{"init": "normal", "beta2": 0.95, "batch_tokens": 131072, "steps": 2907}
Each number is 500 + 25 x the weight over the matrix's rms, rounded and kept within 0 to 999. Layers, rows and columns count from 0. Numbers have three digits each.

# layer 9 attention key, 320x320, rms 0.113, rows 111-127, columns 160-319
499477486473505489523486536504513468525503485468490521513483540525484519511513519498492508526517475462548500469487482502529528524526486486491507500496490499492540482471465505487517507479521481534505501480495474533493523503469492462463507499524513520524514504505485518498539504474507493519504481513506514487510507516501476507532502492532495486477457494511517523490512509546504536498480519485466537507536489501506482533471499521461492483482479487502519496501524492519518507486487485
498500506494481508492502481481489488510515513506512520503466498446492500533504488500473478518478528520465479482515508494505496438531474473513540443471520498495503498511520479504474506497524501504505493492527486510462501511513486501477476512507499494485482477500494482502529486512514471502528506524467496515554538470505534517512466482492497502486502484463565492497509523528517528485503511488503500514499532507534514518527499494497499507490521478508497527520543503464482495482516486
514516468468508522491488515491514499510489545518514509518520499478497477521483497496498459476510534492486514494483490487462507482504499492506518513491521484506508481493514506523502506508478491509507479487506487522521521514473481499481516485537530507502460530528525486505512511502483507508502559514521506557514515523489523513534562473501489485523467509487489523464533464520492510483500485506514518496468547476516497470512484503525527536480487524465468528503519496508488478519461496
491504532474507490471527486490515487474540463472490476561510453504427473460489502537459531510493464491533534538474515491528492506473502482500514493491523501538485493491507493486480536532510502516501547520462466472502488527482520471490510498485547471482465511503493492513479434514531511518506476486507471491491479503506499526514462567464532503513521514478502517492494494506506488497478528509502466482507483557533486494484506501499508475528478519500506484515547489518509505502482510
530516510504469498489510522445478487525489457482463518511490536458536511524482518506514448505525507495519470517476513515497512527488494489495511459483499472475518474511527538476547519515468466509489482464529535528478502483462499507554556502503538529472460521511470486496531432462514520474536509521507498511492518547485497477503520479544481487500520502480490507509470539509491494472500508498517498512488559491488508539509522476525485496566484492471475488517510526500522524522473487
511499562510477495444505510496516462447481527496457483491529536477534529499505484488483487470527535496504534488483502490490467492520512475541501470468501476506499500482492530531521489535495515456506527485505530499498544478492465571464499500537492533503518525491505461518526482474522500497519498454490485491539512479545506490472492488496519456483507481484483507528502539500471532500507530562458541451479517536491532520483510523479449455510490498455524475524518471495497499537490494
505527513495476539499458498541488492528518517527484534486484489479517499515484486471484515465528466456481449506466531475499507469510543516520496537483472499511511494504508484503517551477521511513529495497471487483497473509443474504513491505533497473528504477525460522515476483512462514490525512496505530498483480517462546512472468482493503483490483492506509527506496487478514527487528510542522495506489527473532493485506523500513493529533512496479497509500484455496499524456510511
514486506482546518509538473490459526485462465533492524488546481511539553498517528496495479512500445514524471483522504462513501509467497525455467501525499475527515523460520544497485516516451489468453507495491536542490438517482567485469530521471510492496512513538528492430489475518514511501521505555538526490496489526498474489556456524508513451537515533515523506568486516520496450482505535496465519501484567467528512468506507516483512467520520484538498509522515484566503516525479519
552490537485500492499470497512566469480471544494542506480519498515456477496520495512500493521508528559492502503490510501522480472476478506505479516496484524500523544513491486496487520534510481497483526513525550477473472527490525537486474511496504538496479499491459435528506485478476502543485514512498533483488542466497498457541513503466496491500449495461446507482540466496525502484479480537494520470501520459492493507493480494506509480505545462505529534517530530527536512496491470
524540489517485510477461497474521496504478525521490478485461511450492493502513416499510475489533496491517454481537494508524516510487459513519521459477557490485492467481460514478521478494479501528439541526528530524452484514464505500523491572521532545501531472499481513509476487496513484498502496512520485525511527540534510480493485460500481513516545483488542552460477460492523457525520510480486504506487532484506486487469505467479543463489520469457502494509474483510512505529487496
487524500505531455563523518515467520541478459485497518547471492492513481514460481518475486474504536450488526461498505511510469497523472467459495493491475505484490480511480493521482489528513525513493514484466475461513478489525461490509517513483500510487469488534507559510535517502536480477507556517461550467498493499540540525519522474484565435502482484524488525510475438509488465504535502516477516503488497481439508520527506551460484493548494504531505537517507458529531504538515545
498464516506525517528509509506472506533486481471515489502495486516518522480531510497481464513491471518544495522516496506407476499529511450503463524486521468497494458527469473490489500490469517498478483541518464486513510466476534519461492503500528521494510471482511521509467504454479526514494517535480536485500491501457509505488524466531522513486515520490479487546483521511481521532473485467489471509529495502558504499497505515475493524519488521472474483502497448485510497514523492
493516488527489479522486511502480528514506487515464511501450535511509510547500510487489512499544448537485455463493486466486498525497454491509492511490501439471481502483462524548528511475519511545525561444515472501544486531531525462496462491485460535461500471483546521464495488541497488532497504500486522514471498500491496506464517525488529498504500497467497506536480483471522476539537470474515498507498512478498502490464492443501463466533532495513461560517484468467511465515493510
494469490500539477528512510486497486497531503516543520509505480489513522490553460503482562536507450536487474495521487511482491494483533502470520499542544542491518514506500496509488496529510431531518536501482491485497526485446496523524522526451512518482487496498478463501525493526512546484475439516450513518463498526527498538544479473531521505504507481495530519509490514507484509492525547479483517466514484497500563505458450513482492525526506459490505521464525479521480478505468539
535507479517480455509479545523513544473511478506505485510522496521481497516472505462499513498489515479497518468480511571493489508515454493517493492517506466517490514549519495505485522489543513516459497491530534525480483525485490502505534533500505488488540483478512528523473503452510534505491483495474501498491495484467485501476552531535507505482532533490470479514528466516512448496502486472505537551469469491520502520507523495474472485521484471508503553502465480486481465485504487
511503471477501501477494525563479481501507493456500489488510511484542460527448493474493496564520517528543455511478508518470528500505501490462479538529491460523505499554519500492493496507495473511565527498469487516552502519533496508514512515429512494484560507478504527517498438514500481447488525510516502537478464495458449508486498470505496538534503496514548475473451493506466493518521494515520508531530484498484518504481543488485471481505489548468525490482459494518508451496546520
512559491477529489508495522465497480466515497513472500519491480531514501469504489485511497525495444503554544517507489489513488479508487472506521516528538464505505527524518541490503521498515542562530498500486460505510478503558458463474516532565474490473509533475455535472524490454484496483541486459495506466513484552492526523516485481476530518462501536543526540551545474496492516513433493506466521521534516514494524476509465526491487458516473509469467519527509484491510507482505484
# layer 9 attention query, 320x320, rms 0.109, rows 112-127, columns 160-319
475516487493488537483493555503463481487499534509479486504510527518462494505513529474538465516504529488527499498491541498461513472485503510517479506501481498492506499545490507520506507485512546508498521457460543522484505507515530454501525506537484518523539492513492530465508532519486500480519505501517513487496473506516478540543514499501483508483484502554493518495493472492491488509523509509508504545529512534504481492508546526517520480512480507482536491506480488482501494497450512
497507498463514501514483511456527515495497491531504519517527511546489501536534526480497490491519526511555473510445483458475466482466537510443484484499489460477529523532489538450489488481509503544511492468510516549462489494513510481458526522469524516552515506502495522493512472527550469487521508498511483484523531485499477495517515506486468521522482496494499530513497512504489522477495500502494464513529521468489517493543503518544479480549511530487488503515533499515513566503465475
499527475508461525493526500509544485514512499535528484536480513537494469509518529494483462524497494543510520478528517493522497533488453511498503491522438500488569467508480463470515529549523486473534491477491477443533507546481508470504539463478471521498494517540528480513495528492499552490493495492484495451519532481542506462492488519471474465518479470512480478504517522503528508539468549498510458515524475515467497550477475521459452470519499484491465471545506521549533501531502488
502525483472504475499480498513457490491500478523481529521499488540504553481487510538530519559509543491483507486478461545457512501508513556496525511514530522458524522478483485488493496491539480424509457451471488529504490468523536497529501496465495479450504529468458479509468461439505525481499513513451540541526485528486501487516509523469481488464505524464517494517468493503494484496497477481452527503469480544495508472529512457521484523505492537530384500498474432477477485556512459
533505563467516431505469527505484485487449491510462530497521496533495516504525488464494526508523519563509536499456515505451473460476502494493485500489510469481512472526462522486525515471502495416473519515501527501495488502505528531463498500499489493492555537489516490470511507501478477554516496524470535527526552486523465476499543512477525488517511508507532495530484489467518493469501508462497502457506487499474499501539535504517469476551489489500482513544488482493521537542472524
520491484468532470507499473485498495464540492535510497482515516500509521542478484502488507475495465517546465481498499521519527494498522536471511461497492463506502486476507527500516445497488469497551504517488534488486483459482494494477495475513514483515551478505508556514521480465483478475514522505540453527508457518504481550506489473520432492515471515517500497507527471511536538497489493522526464521503533496516528465496520515523522508506494535486492497495521505505506508499503520
428461502479482476447542469482494522490462483571468492545501463554511518485451491518477468488504441512490493553566489510513502505502520473510519479491485467457463509486509490538527483543482520509467525538522516490471477491510509476556456484422497495479498548477477551496503520511492540470494506450475531520534507560540490486517488537519464424512471479540525490513485509569503470472479501474510538505523493540424419493490458488571470529513480498514478556476472463509510522495492500
481483555497457492478557482510538529455480515496478481496506501494484491494522476516539477511531490550530527452558474525501515517468455540536506506509472493493495526516504489497525513541513512494444476548526496499463465527479516472508437452488505475524512477491435444528534524521535506510493529526556532506457520450486478509482535513508488454511532503469493497493536498537501519514468495537501498498475515480499493516509495522551467497488527477469497507498533498526537514542434465
518485499523538458504457526531513533494497484494457470526519530505499495477488474477502517521523535515532470482504492500466502526556486505524490488534543511498476492499513468492592513440504512484477512484518496472519519512526486484510511540538523487466495480499500491498493515456502504502519498497536512534485516536523513490491515470514463543508476531484541524480495460511537498512503464445435517503466529513481475470517489446498526470482542518487525485445461513500510539525526470
470548494517496558517535486486503521530483509457456476501483524501514539482434477534530508520471552511460470512556494528511466487461488520497520493544491522505496469473500451505511513520535479465508483537483485467523490478519462486477536485485454476529488508516477538522557496471538521471467507524457511528493477477525503512500528461443533455518492481532501546479466487477473470463523515476516521445487506489481492524475524540494472474419529542516506522484487457492519509483536559
510447474499508473509541487497468478540495537506487487530536496506486460520513573464489484490513490491533485491500463486468502484458478490493468513542498495476460559514508517552495446486503490488473512542507479510505549489476548481459458512523515527476492488522496515542490521519496553462473549503499481541528518504526492558528531509479522498488448492490455544506465543514522526530489486493494495500520517497529505481544502520462477489512470528498473497490470489539523513476537513
478515495512551504512495503485503508459506485517502489486504534536424486519510476533501457522504488544545494491509499487528494511500435484559513504517509449473504472511453484520538468522500508527536536485560501492498497502469504515516492498521465528483484459492520530437496528476541504550522497525496506524504488518517480510480471494500500493538532485513489508500491498447530484508519498477516476471524500508481486500522481484545453488505470524523499474551538476491514488505509453
457465428537542494526487496481510506502499499546494489512478544443452542491475479519508519538484514510523486481529508503444499519466523538454551531507533547484515515525505526460531509480514442529549535569473534508496515503497488511499511490488472454516487532492490519475458500506533538484492460496495525513489544447427488522519522502514523494529503505569519534494498559507510527502519552519511511489546495572518518486476510506497463515504496492470505510468510450528454473519509505
509489529539453469506447542461467517529516553472492505508519503518501479488495495497539498465512505501471555477503501524459478510556477469503502479546521462493535521477523454509486491505557515473462497465479456472488517515478506473462454539517440498504492456499515521485514494475459494481492477526449520547535479525497485489446458497527509505473510509484464466493446535511533453506544482537513516510522510481497523516510499518529524507494489446534436509508523502485494471504539520
494507478500456546476508515510489509480536509466480443458510521487515493495457515517481491537512470486553479532491524477503476474538505508508489511485446479499511515499513506501524487535506509476485504488525494534491467512551512527504528559527510502538508493514520508464507463474472453492527461511525479549472484494491520493467465498476532500490525481521494512496522530495450516517534511530529502512520491496508529469511480525477484534513501492496491506492498508483479495511505520
504509471481448499474457471443531509505522506488458498528463490544588522513513470525505461468505463485559485501546507498532495460503477489509535505575521460510480540529518514482509511572491525491506490476473467530483489523491490503466512545504466508532491526484518479479502501529553527469494451485466492495478446510493533512514501509476521508520457549499512502461500503482491458444506483491466510522504543506504506496502526519459537511488494474464480498532493489504514510494486471
# layer 9 attention value, 320x320, rms 0.133, rows 96-99, columns 160-319
480484507461552517508501519489499493508491524511467481503465494477508498485460491499489495491508523487476496489504495475482477492514466505489509521507509520528479533462481506491501502523494506518511535528515475528526518507485479501480505484502500514514493496459505453477480501533481496486511510535534522514501508468512500484482506485535482506492457490490485515493476511505487474512479523500503510487510505521514479494539501522527499514514495531501481559480539488507491514506506473
510487494516492462509524509483485522485515491498501518468526547472475509491491498490450489513511476512490496514496482520499523532472490506485509512484488485498494504491491526495482493484512501510473509512466503498496510476489512516488539498487472478523517497506500519491501529507498520500508457502520484491517510510468512487495534490497475474486531502502477501515492521501549466483546513481506504502494472485517493529483520479515521457482516486503519465507505450518491514496495499
466520535514452502516516483502528489474517513507505506494482491499497509457529516527510496498554492509510538528520466519511486505517486515541476506491515485462487515505495514468490515509541501508490517492483505497487497536503526489507512502502510499472522481487466495523483480503524483501529503465505479501444472502498523485532525537507526511483519501480497476524473489535479499475521502455482519541503499510505490509501517494499480487529493519495506495527483495504492524526493499
492473539486538500516505485518515498497497483525491458497507480475468502483499503501515496504519514519489519474506487493500483500491495502492516508473473489478499510529507502505491505489490489493482498491512505513510506495493500494491482522518485518535500516523476494481490521508466477524501475497475516502516495482522521498527520520475522512489490472503500477543522483519476492500472504553478522496496503502462501479501515474517495475516488542500500521538487530504486492504513506
# layer 9 attention output (transposed), 320x320, rms 0.125, rows 96-99, columns 160-319
515481509533454474534495493519493494482480484479508494511533489530466461544539482515521505517522459465561551491496515502472467518498537501501455456513509446482519486529517508495508485477534498513527505458476537498461500494496484491556441495481472471486495495548503537529521502528495496516494525461536474550472458528491486493523487543509557506495519498480509466535519493483531530513502488504521507505534511461485521494469470495511508448493498530528503494521498543519537450525480498
494500521488518495491480479477518498498502526506492500479488456514552476480510494501524510498502523509512496485529482496514515456499510547510447487520520508536528501517513478462495526506480452507532485484521469518495520517539473499507509499485502498486485522484469549525523502520537493498485521489473517505496520499511476490500504499507543520531477519505502498503521496515447509497472481518501542511517503511498517484477462527487474540520507496516499517493505484490483511478495510
517515465517520503495491527508491482506454493495486501512485494465502526528477492515513488510477528501468485503489513507503507476484501494469509487500455514554511496465485481536531517530481464473516479507505486518479486498506465518486485495415500481528474504521502504487480529522486550541496498504474521487514505496497496499480471466491491478494498508513506516486480493460537527502471496545545470479493499465485507499512508508490497513485501478517528519477510499512526514498509542
515521465540466507491508524452480527512512512512495495498492503527510512509493496482500516492509473490523498528463521509434521487520493489539513490508524524496529491505462484487477491508508507476534523515487519526475495506497486476506509472390492491462487511498504515509499476509522493485519532477499477487524500540481515507483495512522497476471532521480518516488435490495497510511512547441492456502498507503506540530492480523493506510470488473515471494466496495507525516488488478